config.yaml
head_dim: 64
norm_eps: 1e-05
bias: "all"
init: "normal"
init_std_o: 0.00456
init_std_down: 0.00456
learning_rate: 0.00331
beta1: 0.95
warmup_steps: 200
decay_fraction: 0.691
decay_shape: "linear"
final_lr_fraction: 0.1
max_seq_len: 512
doc_mask: true
dataset: "wikipedia_en"
Each number is 500 + 50 x the weight over its row's rms, rounded and kept within 0 to 999. Layers, rows and columns count from 0. Numbers have three digits each. The size before them is the row's rms in percent of the matrix's.

# q: layer 9 attention query, 192x192, rms 0.101, rows 65-127, columns 0-95
# k: layer 9 attention key, 192x192, rms 0.105, rows 65-127, columns 0-95
# v: layer 9 attention value, 192x192, rms 0.132, rows 64-69, columns 0-95
# o: layer 9 attention output (transposed), 192x192, rms 0.115, rows 64-69, columns 0-95
q65 100:525489623456520460463525447456490556466486499439540502522525490407539503531475513478394498513551497524533527494487452567498595370535575510490484556456482557500482500491567566562537473419417513510536493521505516443584458515487453477444479474472377435495504497475496533506505513566487470426
k65 099:545529587458500475508518461434516560459499533502460506562584446493505464543458559502459450571472402419479551566583525468487534500512566493467465504448506515529453472515520564488535456389478437570554516554570540509645492472530441451480413494382519525425509456465494566506521446486543490421
q66 099:544521487475553491546477485444478477457491466486522451501487486532525451463531548553462414490503530504599549575429490496474531561514439479446530508596479507515534500554548539535383480524618504486500402455552484445568446610542465510486467474520518565530575436552548488476599492448425449463
k66 093:466493543534479434412383495458551495559512479421454503467473544450502429491509569479433509442543504501549492486491482538447407542434465491479464464513469555425582455593482533480466494505547591607564456509588509557446531586553549565528498566501469523517488554506500552466421514394382443476
q67 101:491530563528584501521547450471509433463472519494528520518504469383462540553551529473469559541415439457507545527508515567488567489474473543557498434424506547544451475528559502486533476526518449512451476409409466411599442501452535496542508569517473539521475612518571507598509533578512449511
k67 098:491456558533492583513591411502503549539499458528494568559547527513453482459610475469494495475451481499535470518482467526460559515483584499485583574459500610517464459500465467433454471493589529552550458442430543405483427529479407442551548452443476556539472523554448638543485456502419479573
q68 094:478528405523512465580529420563516480467499473560462458539533506514482550516535518458496545530463534415483457493469507494551593471499479575476470428399466497510550490517473495481537523514545452528447460455569480499474481533514522436426393547535539394480637583506445395558541609515514597559
k68 090:515521516567497543640565517584484532535419500507487434570568473384512588425572549429493442478533558520544447527460551577530540489539466496442482540395524482496458522531495491457551511487424483469486483381502544488498545578518539472501514569596513425579539499504426533473443559510540509480
q69 101:524465476489571489445500583492536507503450531427523466541521469564480482514562619458514588570522547577475465538447515569535493523534516462550438469535470634522468467530415523661530510479495520546543560544370492515490505453521563529533629438508451559461480563408592551485484479513525545424
k69 096:488400504449570545438462441483513523520411509562622552436440526508399458568661519469497548521475496463471558574479563535501533563565433527465546528564530523579450489534504521600457441526505617572434479485510544587477508543516499555558553499448382611484505519471494513475536431477533508409
q70 099:527609458605470559536504456581423570485485489430456478492479552447468470619467488444435459482496485438540460545388559507508531533501454456461505500550529540497555505491451539465542437545528518623566413571519515426408490479528389437624491575513539503556463525494551611466546464504504527455
k70 100:519535481612534575495522467527529559464463493490506379511561525576448512547455408495436532601552535503450448475467571527563565492483392443484354570486507587511624425473491566518546491559546540548510486518538498457418524427568448573544432481477506492511497429465510598513511424490490534474
q71 100:472500559542363555512525461523566589487474468520430499527477431481496554518459434513479520517491362546496516551432484546530602581580493549483537495491523493547509408584446497457529493606381506482558481516468489540493533498511453519485563480491601398488479504492488463473587499530413491487
k71 099:501495539438416553537380456530533441543434533445481479509424479537545503582538398517395526552549466524511466482459487531544552484632519545444478524524640499452540476545431475526583568636494489479547488499433571516567498533504456542562484552506533521529472487509584542425533566486525459561
q72 093:480508606409424524544481485540525506513456542549471470545506445493517456551432535543390456523566421505578366468510496465485579437433627528434552480413519507484561537515500429419541524508465499549621499483589469477477571551437476562449533583501526583534538523557488489457569489455471523505
k72 090:513568518466516604513522522457561491576625519456513516533479455483575485573479442491510439593612540474504377522481586527538509451605481528528498543511461497493589500495661532365537614482502426496605514428421485437585523538478534446466550521514511476448502525515474496480481462472553382558
q73 093:463437431572626472475425511480518582465478463470503518494474437530525526524480464461489531541488483514440615430509537569419530462524449380515520496591620476452524602488476496507477451512487564483396530528524425592461515579514451512552513624501510557447566537408474445472530534517442510488
k73 092:521457497608519429548504493417542540486480585440548525440474506494530549571455513534453438522579475520434543575423501519422470436463434537547504519593550428553553478485518489531480444405520492424512476473464437508414454513563499410515446475548480471446537548474474491397498465559532412436
q74 099:508507608422499421516559487532458476441530502507489515450471405508594510520513455477438488513450472439483479524535476536426523482522522468428489489544517446584539562456600441520548420484480483491557498494467530526555469519466442488537439507537458512508437416520528536505516537481474504465
k74 095:527425464454580434447484531504499511405462459482505573548517429499501471530497396431509467412518486522563477524509477525435456464537584407472503574475528497626578536532525442476492465492513465483499507475557502481564534524456507426577408489513484525466510338499447536532590531471440494505
q75 096:560533484505471479517484536374539520503583445596611496530446499519475506500359480518570504482453537480547544555473568599490451558560536428442504549452538586421581446476475491523416496510545432531470547461461527484541485473375527517489457514447470507547560487459547557435506474533519547562
k75 096:482482464562476497459478470437518556610476501515637445610481571533528431467465482556509547526518442531620486550455577614460468507638533477507430491485451545481506462478540464550489408570507478523570615497474575463524510542472565565489464494497529458511576498524448543455461514524496597490
q76 092:520519475447398468580502532501556537530481492504565586512589428502537425525561463472480519517545503450509545602460529519479521501499448472533412573438379461449491585474430504369489559421432462510557444421489493466458465435463459485465419499472570500429477469501460415483658506527528544577
k76 093:554489481453554490411492537449522461578456517456608560479490479457550520479557481439494466502472481454404484462461503545460573474466465449556416531410439453506486491433460479409485463580488476522499541508524518484484584426466473547520477508544504475503379553509448479494590566520544489543
q77 101:452512499539427484562504501526447569499542494516444603590490532484449520505575480498506482341483512468406560584387492456485459465607518592579482475492449544514398524470414535558498495484549495524492451482622566510525521520491488449496504514426476522495486498522522514529440503455456477540
k77 093:621436505519519455578451559539498469532483386490426503542468548541502545521519480540461544446508468441564539437489501495451454381489399556567481419530451448473435499483504567459514511532546566536474460401500484418567432478533412499555477490413452458457473567577617508525467395455617460474
q78 095:519504444427482499502582528512561451496592555488559606466457593451491540419432515521565484487475453564525474508497514460460564465528475553572443527504453350458459559440513499425482460424557521532559507467525464541501605453464432539601501458578473476440525500558442501526475530430516445548
k78 091:541442483442436462498456573492557515530536513546473488388540472583444468455464496486559429417533421536393504485507515632567509445478581535558453537522432330516481411523402537452457585519483435477542465440540506482445468485439450514452445517513518500387475512607479479487540465494427431583
q79 102:562475442573556608474479501460536463629558501493543534504434521532470501477588527549517566499531488494606446471494515440540557522541534511527394441441488443517472569495575420546530473538476486440536493501543420486553479522470517508524475481470459464531517450519417440524402490546510449572
k79 103:603544524451497515484450593475591500577577493554497486491551521432461505532415439497553617408458494418537590579544474579575455535581491570490448489500476478474474463464540496589494504577532488459451465587444510471534535544482510557541535472496484591448508417487420457519416472531524464632
q80 097:508561457555515514536460449502506518573542486479528490483548456464415582556489468548492497590461473533562573530547454483514519527527472491401522443467542663494466446595456492522531535469563498420437451473475564575484527528585564427518488441524509541569482407514478436511570508563475489549
k80 093:519596434634454481577456485449537470507515535530530514442500416503387528545505626473440487459457466477511457455482518545502448453555505556526494479514542514483452437605475549493474462604487499452464508474476513551588529405514456510542449441619569537597485560527393536419423496575513625393
q81 090:567531538508471543433497522516472500586488640522497486482527532432605487482450546522482575481607538523501418503529530543585443527485441548386414526534551507532511577539592497528551413501551510532484542600436501501524563589544473456436449532511475530510441472513532477487558585457556399512
k81 091:496471575425478490460509509578509490457432517532519443404467488485484532506440544528500593548475427555477442404467493456541515531603510448512477465523475555532547567524546522492524521522507495563442572581532410545448480571451499463497586529574489493479529480557506613545501490485526419509
q82 106:471521517529530516396508498421540439437503499412447508472537563509482480610493518454404441555490461424436565543427416450472516538444583553534501599503484504499559518505444544471442512439420469495542480488511505422481534521458522490464528582505539546368574554506443527530508483494537514486
k82 101:566551543544491536468470508462446533437551436579516481525470564418560478605460430533449410499541534450531470472458496534527503526409534582513471616461478453438559538438457432495472519443452576468586532529434545471479516550429583550482554515501497465458520542442423481491527559449517453473
q83 092:491586526504620518485503493557446427515427534503518484486550466556539501553451481516558475559541605579473418465513520471497476480523465489414402648467451402572568455551487514549474573502445501496497559464526410508517498477436463400422537507496476501468521489488412522515504563483500473525
k83 090:417505513463468496505524553572450523448462474556439431538530530514530571541474516502452552487487496521467493553516432514521550445402501437506433518509511470564613504496483398538443470454440466532513507640552455529438513509415458515378669534547471524487459593516524501560449492528506541473
q84 102:562462575517588498513458518612497519453403507532447488615525399435486441512555530432484528520500512520486466480500385482476549515501484529493472511507515515542542458524483483441505581453526508531485440460516483518539561483477500508489455526520506467547385449463583590521452493520485415529
k84 096:568448547495504604569497494494404511480519502529368440626503527462480498446536510458472556523554525524412488469500355488564557544510447534489581575479483522477455458567508568506463520543577467462511587566511547547525605556512587474537468474482471484445412442548440495534472527609506467534
q85 099:401471455440550421491480586488534426496470494519582570515397501588471452539493559449533495360500522495478552519426541472559460426424523514506414458495431578526497509465556510455472576536524563559534479510561553529500449476534461547480464517435490486529529463589512488614497485423587557453
k85 100:501491450443442436563493539497522444553559475568548491531439617496451454534531531472534537421461578568484476508502599517476480510416463515517541403547409587549486480453492523464507518509533560528523467539410556527549560507505530501467529529486412420452513513498564572542558470461582593487
q86 097:530455590437486424614543508452521490444537524512516493499578478408588532505547575440405380515529567384499442558473472464532577476442465420408539483513515470579551507457548554457521566459467459453477434506452502580491421470562558535496540467433479476450435491539491461474565560458487434543
k86 100:491512507399500470464429487452436510470565484525528576499493497454550569537497613415538463518504503530470468593564570425518530481467646525504571544405505510441539542398500511483569461487525495474465488466499416544441412502489454578494443471538445486473535539580451534531482525427500567526
q87 094:539531515552467604525569444476430603475553491477497491572451523430536540438490496488493484568571482468468509437531459410531585528481587526571456556439558500396518474518484612479427563535477532561494452498535461553407457430399555512504459465610470503489605585456564485504479537492517438536
k87 091:528561466484482553549536490464511509531475491565570489584412487411533493462447581479531532550511530502503449405527488496488553503589487489454510533517499435558535559509471490478516550471492411667473449401509493424444546457482509577427402511596451514558575469470501538502498434500458440602
q88 101:484404566449413470507540518548496577511413528400542550434538520480521583440545492409514553534532423429482516604521507515545438418512517499513505501498543490491584561530486477519431486564496477559509494607536479514481513498517557463490463541469445436469620438631530580492520490549477462465
k88 090:490444533439520495501525502478378507466504453466519510484549519514532508471489412394528514519455565451565474518570570519506439490435487489464527436475504495501476507507614466476415523544454498560556434481450446618610504535547442602508518444427544440434573408543604421434473495539477506496
q89 089:537523514558487599545605534471470497497353485457466490580491525488479493481551491612488457449533475466531416547521567509460617428469463504582568508522509496564546570541442461490478481520556466547529544486496546435473553513563468542382546491538520571426481492493578548564458627515534479447
k89 087:497550466478527523389574517443520536495427505485587469486457549475509514529493406377450500459442447537540611511643573527489509465553466539459519490514534489462514536567529405485439528460498492491623438427475493491513589508472504442472595558515579546432518413529550450541437593561417439474
q90 097:458547488502408469439524508522431469498484435532545520545548464420475396476417521485567443485460508548438439537510557502515448467410502537508508464436469580491421406529514481475532509538447514547486444543544489526460532533594547515437532454436561426387459549510421466530530453486479471472
k90 096:453595436587496488502521445455375436530450547530500538527469492524490488510567485530556503490527500515499453434556444464474463467420507557457527493457564515508539458480560536444483511548496534534489436555542494527470590493455555474616445460472554513456525477547495512525509470448578498467
q91 098:503512550495599524517468621485557457561560575537539485520480343653545545578498558548553509512530472490465515477570471503524519442539470539433428427463529474555524534447493544545552456430546453404433555530511531588500476467514562516485489490578486460521496562558482467482495450455509576593
k91 095:448460574505541423611512533535579505525493513515491502413606481464567578546511577507517501436455435550412507478535480540495491511532512455532451527529450473502465495549454473516546428512528519431483613497472444520402482474483537481526558462485482468524452533505515440495582480444599543445
q92 105:576438506475436405541558586462531519487387528528496502468514509512598470633471463458614411466477530526475554512509444429550469473505579472518455435503539495501499570497534477521408490482469468537511481465468456472571452545557485489474516444500591527421553368553540464431491503469515461453
k92 099:537535457498514416468539576483498444576417421460485479439564583437582504545495421528566475485511532509564539559440460501499531422441538515533534519518543495484565599523520501514482495497462484516512479418499454532524513517564492505527530587453514521433479405599523547414513555460524525378
q93 102:447508511510523482653538527595527515561548538528500498559519564519476457460529523515466524458552440495533594527509472502516428507492490429558450400570523504531473460542561524463521487532554471531418529525532518479498503475559475447537451557513519498498537542399462504533512488485549530509
k93 105:430497520508475440636493461478539569535563528532512547524449518536530522515445474540587444450485521493523528627489534470491492469478501488546555445505559472514506553536557502517517393580623485549440548506479510501525439556469400435556512559492472484543463484504478498606567489461552543503
q94 091:400487511490563480463637550512492543426557474477488418502523458467526489567534506551470498567542425445528499562507557408473450412553534460482544495522523537536471618471550513455459450506486398488513521529509538506513526463424480492534569491512441359429496529504524429469467492569482564467
k94 094:491462435541437529415468454555554530554476433466510442471456473473533510490509552450459560499509469547455458482432529498540460557564549462509531451374528552528494467452484484504477453378444484390434514467442506386441511463577445491512511538515439497535457513541545529474519509501497511428
q95 100:488563458522442509575485447480621465630561547640523511501522547519451539587435538579434585473491511541450555573436529457501417536570493460500466466484513449438529625465482451500494490583492557467366515422585497532419450456514536523423531542552499518554505534509547489460457476572473498462
k95 095:581494396584442524515504544441585463559458528481637445475565561461480540548456511524430530410494479468507532567371477491516505543421448483513441531430466489516560580469495489584504504496445465494413526496553485451522421462463586503498539475547497509504377570483478351529488487527562513583
q96 095:536504540589525463444501496609487518525453477488475485529565473502491554543511576537509453413514588434506499478456485545473531483403428511573519509588492428483496446511455499489498607495557438553603453517493463519410540398495558505509472433521481423555429527400451527499570494461483518426
k96 098:506522563506458466545535499525421475532448468465436462541587529486464625507438603446546496529559517455504518529498542466445506537445470550635544474523491399444494484561447529488534563515470382558570513423550535509409488472546502608458518466507480392493469479415522585527579562500522489427
q97 092:456575486513438523470582423531449511425515526493550451498489501543503501539558544587474505471508535574513492515468467572465509534447496333622552507517507469446520453433508518495458541509446495465467504502477487531476514425494418521522437440558523386512460597547435472468500502564500453519
k97 093:448536497548458430463450433480484489455560516502544483572467396470473641424524517560530511517558487513457430487450595448470473492474486443479470564490537491447486481506425493450496452487427506541490553489556481511569509440421370574492435523466555491532513562543537470572569526480560404549
q98 094:489507528540487565553467473402506570577590546540416477571484443400514524428511560496479461422390534497420510423507478480431528447454559473562518515578487477408575558529483535580408560476566389439517505459490579426543477509521564454485477508519508494506470532505408511525510515497471505603
k98 094:543479558506555473514543474485449516456602542536412535584539478428509545475498516519427487561473548442412447487546493501427485466469510544600564379517487488454537509534537625535580499514461572443580517483480480437552501492507437514445421450470457432544522543468404456478513600417543508622
q99 092:422499407642533459583462436527479447405442488508504438504507460528529449490523569496543499408421542512500489541468530589583514526420504466538472535538509485481518498476500582420452563481431578487462456516528450500507476443503471437637445486510535490605477503482515535440493468592552539485
k99 092:408488452570466576531456484504511521507459425535444560506544499464478405516563474561535468483476507522419518533460465509473559449439538456483496545520474563391511494530499636407538435524572495522404506408531494441468553551458427473569449523547572399474444417541502499408507447508532501494
q100 105:484493488547471410521504423565496452564516568472523504469449502506477472496398536494505475493493470495539484527639434503511550533486405478549568476516532556496513547530482526583464549474498527467469485596528500411645511550529439506457536439493512490504547533535560419474494396472444575560
k100 100:391550510531550433517445384532487506544418459444560561405492487499376519501487499495509506518420527533520504526544492458515430446457485528521570441456516583494551414528431486461490445470538478472555522612493484486590438555516511574472528506513464552586453489545518427490517440457460571583
q101 098:514552566573560454469540453426503472614536505503446480461486425477491473512456493563505468457493572581489524483505511464520551480503554448524482486539378486589474487458495580481461452470469561465512513405441350465434495510536464469519555502439500432462591505569561453520409515527447444504
k101 089:479479422524444388521502540455545494537559571433486501603519439545491517518473439480549506409528509492493515497546477399579492483473616439545466534548474443520561528509503621448487493415476502496530473410480434483524467440412451481482598534505490458571586510416481542484413481513526496436
q102 094:517468498466581493463505453498490558478565503425588483499504494475394446594526544489440594473447465452419466509521509467517504479477486535532513522448428508460490486391408557518488501477480508536555531492545534491502481562490514457526520510531453389487486539432519596539444527449458513430
k102 093:462477514630516535449577479496512480496513530452487441529538525441473473592515523557454600513543499479465500466521585499485478458489451511499553499474486508590454539471422538500566537446507538565478484404492562549524435544461498456453519538495618464492463499434490448574548427499503523457
q103 097:471439509431554581481524572447461514498543483515430548595518542492525530506427479524442531466509519518556521387430422477546488529516533530484601541536546462505471480582523513485509542494639502410515567570545430556473467448540403430589417581471581420471494487497501519511446555512388474531
k103 097:475471518428479526507531531428573540354526463590535554578454501447551625506508415489518527404469590558568481400485481529558458489532446507446538471542497400492513419505493486531512548467640485424518533536534427482461457485565431466543470528532515485595529536505502460585486529491416498487
q104 095:427481446467532471480512491511507545496600511538559507500539513548471546480440491509500433598496505493463467482490408518455444475442550463565578394441438554550485559539477488498485440519464483366475442623479529373529515523424572508559485517466504585472447461391423472565437560489454500452
k104 101:414508381513442551480545566517546516481552467495544503454544474537446497501510502455607432481376566372503542486514420541459534509461516531533552457514463472593502560515512452522564528503488563466551461614444588468528475498506488498559466497543483567528456555424459477565539448506511546411
q105 095:500450349466457574530505527477484500519678383522568426470511550431504446389503538400498426427490524459529468488454465495474532535550516453523466514440465559577526588456556554493507424565509484471478463498438483495434466457452485559493620512508548521452547507536421482525501476461487530474
k105 094:524514451485434486498511471476503516363623472518549488474390463480552476489506528499531541516465516511561510559568495567467521471535511415453531485477463587567583479485435616442443478587551428439498482473525394418427497478506450523535444557487502473464515432528398505517491495499559535574
q106 092:477526455414522526495470514451473503521513471521603453417495455532451447440520652489463486483560477462612468547514538489493520525524427521473575465555463546465540538523467464506476420545428507477459499392507515497416445434479525554574606398505410473431508440547460492448521568504492479457
k106 097:477502475445382444425550501475537466469499520452534508448538449555465473463486557453432464528489593458539513490540603530473443488495465470565606534501465563576530616464424509465513490620494458526447437458496479542419494465554581568476465491574507443405526461522436567464503431468478492541
q107 099:508559503452563501479482486529530519455390468492515529540536460482571472508425533491475445486548511568559481517441421525475391425458497442464534514558513461559486553588493464545539451526508485430459446578507628517606464477448544511548489542475437447508374461468555471449551506519553549493
k107 094:410583518425559497510474552473523524422446575526473524481566496609489562490620544458408494604520503527426492501442433476452426500503527445471388506493421482620470518476607467505449496485531557421506452491438581502549556493478524565562509534515453474457373583492511456482544511493521554477
q108 098:484459404554513482434561570447522406485488451503524609400370542570516478478521515558550555482459551546457500477535590466477447497385560518542538629489485541480479563487487562450499432495591480501475414492543474514579465513517457485564420443538486508480460440436463435417522485484539554470
k108 095:392577534549509573525492490494584551462452408480552661480558564553487445493516552512545499461438529512572509485502618519481489558594477411529561564588460529434479543562509564439432511466503540489438434446620448472489540474464471514568461512537518500511506523540539475503595471479513557443
q109 091:449479401515502489452529450523452532523471550543540438526451444563611530439483410591458474492486452472470414468475437525462477461489544456499530459537502387496572482501551432562501451416457432472489513498538562636514478482465553644495514551505625482496434519534542485515593478592522529489
k109 086:475560519457465497439522425545455480507525472531493495509523458475549425419507396551394408540489432543429418497462450498470542513496587533457524427501522486540495473491591431466434443374515567500455535501407511621388469408504542548497486555478456525487446523554513444495598494538489505475
q110 101:475475507468467519455483519468374540498438490506500498520466491545437559560561487538552597578448509523548528482548540477539570545570465554507469566517485494507444545449661495485468477575461466520481448503467518513497584551521536481468522503541513544499517471446606538571499489570517527460
k110 094:526458469410529469435531598436410507583554483530553533514535495497453596474514564544528491535479413505563528513523546533529541586551540511513429541485471556477479502516545529501494544559473520471486426577425533532568538523461527490501535484610508514511496386479604507500500509559427459525
q111 094:407494520522429525491523406532461489513437417580446496496498461495486522545433617544505426520489551506491502506577516545511598432529474566476477496436485511493477447546551569453522486501504471600552579494449492495420498538510451537487480398506464480660393503403521526427551533478512521478
k111 096:458473516512583480503502452458472527535515461510446532544488407632543457517532544545546543498521494512598490544579498481527496532584496511606510513414585542453535456489414556540588603511517465495450459474434540539532545365488521471508538422474484515620393547462573549454578497467488531444
q112 098:488537452508523491421479552553479504464455508453444553528580440500498483536405443458425552535518563504546510497517457510535560520430562475531548566522528471417535595544552504488515489530468363496511554482421592447558550495570503489454427456445445477471435497444466453517465596454466449429
k112 094:512534582501539497558523541537555639465389505503548516473593472465490426479445460457381583512494559472460525475503399467546477531469554523465582429554500447494530512546587462479508482501476419509515515537453522488441606480523469431525579596406497501460417607445521494505557619462436500443
q113 109:528458486480426486538427442479370435572502501419520506521526467585510523477440471443553419443523500511603530478519549572549533426364516382529508468549520468520571473531476543449549421437533493547505531500523350491635483460482471546461560486492578476499453501441521516529572508405460484517
k113 105:593473548465359519547515480481405519506531543469502508450493426603462551452467411451545347530440517572505576494534497495375532533452518462601508555519494518516489398523472462485502511497516471580521549568518462442466575404462374621509452465488557487538571451532465428526483539432504519451
q114 096:573510504533419556536608410469522606393524473490500471500420477520466465420503472403454540604419461498474535499515528466453599537544535534578540462524491516486517526464572485452500452539412470551512494510442463429497502514487474498521527459577590390447526448450510460549574519556516540395
k114 093:503412510548453547533466409475479513486455505465553517493468440485512558527451525495454540678449436475566497502476505518436520470481483524449582529485557525554520472488558554468538412558492425518517383490509439517458514508451520476504388623532594463488532473385491506520586458585502458531
q115 091:501419438481514401505487442500566509557371519474482523362563523434552534594540444523489532452583542465523559525533487539511487492606491534499552501362558444585495448497508381488462504493563425472563540601411545548562383559546595467507574500498547484537575459480563496544544493449526436461
k115 091:524512516500471430561487522535502391442417501484470500427586491476452499555450483519500512457542386512482519581492459433465483543541530498476561445505527549620562475463461441551423546498514533530491540514491493465468539583645421504550540503557534570500505544572570471613570488563482560420
q116 091:464490475508532489530481556552516436471508380437494534512437498576501581481519451575578465568546489461519518538551508572551433494537470439610529488506504519538476496567503422501530551432498500419592498602454596495560544469406581516494490513513383539476479403477491519499451614482524479445
k116 096:471436436518450442519533573627515507438477497579505496448538432543445415425468541446558459460526585535422459467534504566512442457501463553557512460546496554489490461566540475516446480507479514450524609599478558514490538517503505631469508438463509471493507505407524430491524508525478470416
q117 092:607484460511536588576472469495486489499471489485523613549425499421560612512605455472549487589497442388503477516503480498529537529404599565546527508466494426436555512455428548518597465573607530528497556391395530413511401411465512482511470536512549436487545570468538544455584502496504544516
k117 090:475433356492577587546563494576487513493451489376450541468516464386573622504519529431526410455477467503489460524503559529502460531561566447498490539512611500482505582441446518499578524488603474598511570418409573464509395481574505490446500464476508455533469497500525503567579610464441573477
q118 094:526561472467541405498508518526475469557521483536428492624482499473531511435467516555495538421478445461463509537555467521591496465618626501449499564495454451572454445489497482498563494512509457566450464485519552552504471562529397453560508435474469462481435579543500489498477534457501532474
k118 091:478604481477525527414469465514542460525506543424468484552423498489542518513441520516498472489498547470470517533548430480451444477504551436430512535542449518580426456544430568509482597525527496441439459486532529481438543470475490572489534428454372524530500441626536474565433482561526545514
q119 092:452561608534490528501495561455523363553559483434536523504549471498538512504387515446488502475594490486485460544526454484536400478472484544424606550454566436564490450466572562453502510490480517499466537543539493459410554468532464467545440555451555519442423474492537540502588463444526594485
k119 090:411506422390537531436519510462535478481571573509595511483497432498504469533498508461517544532529442461516479508484493494608444507583497474487547462536507417483532382512485489511420433464484446550515580567363456505504462481417414430514531438367488392524533514571482602477542498442576583444
q120 099:489496469518479489545527532430475503462445494491593458527485540486541510482540497555498529534437476466568567521483556506598518431490571530543520497500486471505508469495427480498481465618434476604585510519480540423451568483536518525475508544502522472524562523556522448524536472565493587512
k120 097:503475485599538519406498400469516511448564474484502461486446427464617504441546510577491481512426548493555511499457605534457552576490504502458532460446506470505557496510504430509500500515372471504495417505485482451537512674555523540473491508479576586524526440526529475469516493590549475515
q121 095:544493463501532517415520522453481531533308572408531451445530528501502412589504456440390567546487522519570446520590492554547492551591512412547516523418622518435538467582376481505506465473559446472517513534548507573502505515541376461558520546479460497436598478502565543499449449553511417477
k121 093:554499492500559444432442514502509456448389523484472507462581523489558506466515473553452522477507463498508442527448534459531541467527523461537534575559505452529447504554450482401507450557464408579518588456486521478440603453484508439424603498507515579458563570470532537414468463582528455396
q122 094:528494534437529533589515554527514464515534474523509458522552491445565542571459551421533460420488486526461541533533591490486481508544491501542532435441387467519476552438434530466462563515484504389535432469541562631380407489487579521541533511424538458502521469517566509418553552487636523524
k122 094:481505531426479533482502602445532420477484586502434527568451472507555463572590517383500498404461469442464433586492564523509476535451554508524552514441539492507584565415470547589566572468542522426540471481450578459494539448488544555564474461464523430503494423551473553493521476455473597633
q123 099:532504440544426499462446393472496524472533440528553431483442497508487537544481456539486445453525481499487586474476532542506470427428494568411524481597482506587537457469467391546504497544453498546481453521455443496556508511475550622453468468533536479548551429505489549478466515489448487528
k123 093:505521451515359425535510382457452519507510430459506485500461532546557490581514417520492465547541490479446524547578513507457501495569435487496505523459493484491502527484556499429487457540426613454534459402504525580532481499563529631435513544516590446436519463473530451511390541543462520583
q124 100:499467516401577602495442559441487503518472594565583437535443536531476427508411585524483487495436425439540526464539510464510473486438520532482452509450561432589475632511431491476542643506495387510468497593433517499593502536497494529413559536531554538427486466428514453495493497461479511512
k124 099:469559565461438579514512582418490457473465541515540418406486451503508507534538527523576564538511452428497510570485562530491479516486510499437517463486483532476508545599533563422475522455516482440484470500403564540476497451547543455457590478495525496535561478410472418449540580446501443510
q125 105:618552577413514466561484559507471521511441437552481569477560483494521564467519501518459512462499421437451459423516435566491532517480512520516353547438419472417460468445552531497442414529493580410485504536515591534453492519493538495472513442481463494501507554525523563490570474598431530561
k125 099:488483541441532537503497478496492605531583498543472501565575490424520591501554545500477541537538473450540530449474478451434519539546498551563386457494475552503457455533455415506577453523496505480523505500523498464514452498418520469430422552408546435446543589625569513514540509472482511512
q126 093:552514475464459494536597520552436386486514514488531481513468451531506398475604467513576473583555542544504484482522500486472465515505543555500578488467601468531594489508486525495515525463484533563372538568417543481527455490440453525527511497391465486502524437537522430576512542495495476401
k126 090:583504576465503522511553528567459441460487489363516440492563491543556481461486473514533481562550548477479452532518482501607366479488550483406491620535517479482513477588556556434415475448476473547503486434445478506478514468438518463527567546613513494422514483486560459572578582560476578395
q127 095:458359535556397577528408387474570568524507520470521506534490460588446498615445430581397488541467438531534406517535444577527585472600387473516448487451491520504448568397466535543476498603559499540515426475486517515471461537471465506545399515507543473498596419477509479541537412454518535489
k127 096:465478500526488481505551448482450443531552506480561462475492477495465487512457480513407536436488543511559445434576425557532586433566432480517418482493487563507514551434408478475528457614559494518501512449499475516587525479511502404567494488548490507572477447476581480465496488536537514484
v64 083:502575500475530446483566474412571546518532533479506582543516467465516478422377489503538508437427414484495517462487575566477459469524532613536456486472625534503547456555448524536490497546544519492509502494519465522570500561447472507556603476457557479511459451593413499577457504561471433556
o64 084:482535452533537502497556540629475441482504482399451498539546497474533483440469520457505560637485568478521430506515483490547475429443478533457538508446483502513463561417472571460547434541478581611514493536568600533616549523515457482615444474502427535592477471539543473535558461550547463426
v65 080:480424437473458500591513510477382553565475427596526560518586558524509449511561448491558612510487592460563540388513513524467465454559573422463563451532612457414490499559466515558544493525611465532428544435467524463447502545463455490545478464555463546539579481535471512421559507569528503537
o65 081:506559494540436596537435548432460478568438468414516488461415446571471549476479491502514407497556456575476516473475546488583504478463592546422497455504518538519573529469570582534489522512473454527411473471516538464493381407438519527497505488555563417541548485607572562540505452498436447435
v66 078:530578484396529453529443406496562635523485555524511488443490510521442479492479515493524548420471395549422455447473494425515415491465535589490401471502455531401535517516439497469524513535457505451505553454540567464453470537541503550577543518513477485556417464595452491549495531473476615404
o66 083:490451495501477540462493369540610473540521504475512474469478519530529461463466539553501463509468485507592473511543488510500523579481650457458468635485507451421490445442421512490472533624455561569444452580506461528600461472485491516578507395506443466406590483516549515440565513590504485477
v67 086:594550473498454497575568608532481507498572421527399521484449387497519433466456487553496589508494442448588451424588523501535449458497534549404525477544525574520551428487492473497451483468459466510517519431430479531481425531462455446457450474529559457544415566531567393463497453551482547474
o67 089:531434471412446516508578527506470507542483493518534498510479535509395508552477574503556584557394533541524440501444553534503461515484504500464573487403525562566531488570488399563499525589526520505538440538467539426532507528486439455511493485525514555490517515492539541583507525429483506467
v68 085:520440501467434500436523448433518462460493585468517457533484463555497549571545573528544622595542421485473480487584424480506509441582550442435545582484392435542492477482504409538492470508523410541538515556604593469415513449547559503471415538564512432449585517452496496409563583554547527476
o68 084:520458488557548458481448508543480498572545511498567507486549567402467523596516448568527582471486527560544482491449476563601543495513448466364434503559429601470552396465488509598435475484452586582511523491405457453400526470506521524414525502431499551534499483508552480519396494451534529560
v69 078:615492420536537522493545526586553562429506462554465489496427484510426476595566456400500549539506423631445485479480536462423510479529493558422501416426455522516448437535448493551555474619403462468477535468571431449487469531487515567538535460557505429515539521436529566537456531498492521482
o69 080:447372587483572498573471457486405541473500512557546545577499536466512509553485444561539526409510504449555500590516485526534444582510534475512514560488552514504484535460535596463463556555614489481469525390496390559604538416399519515557610463486557558443477486620490533427559514482458467425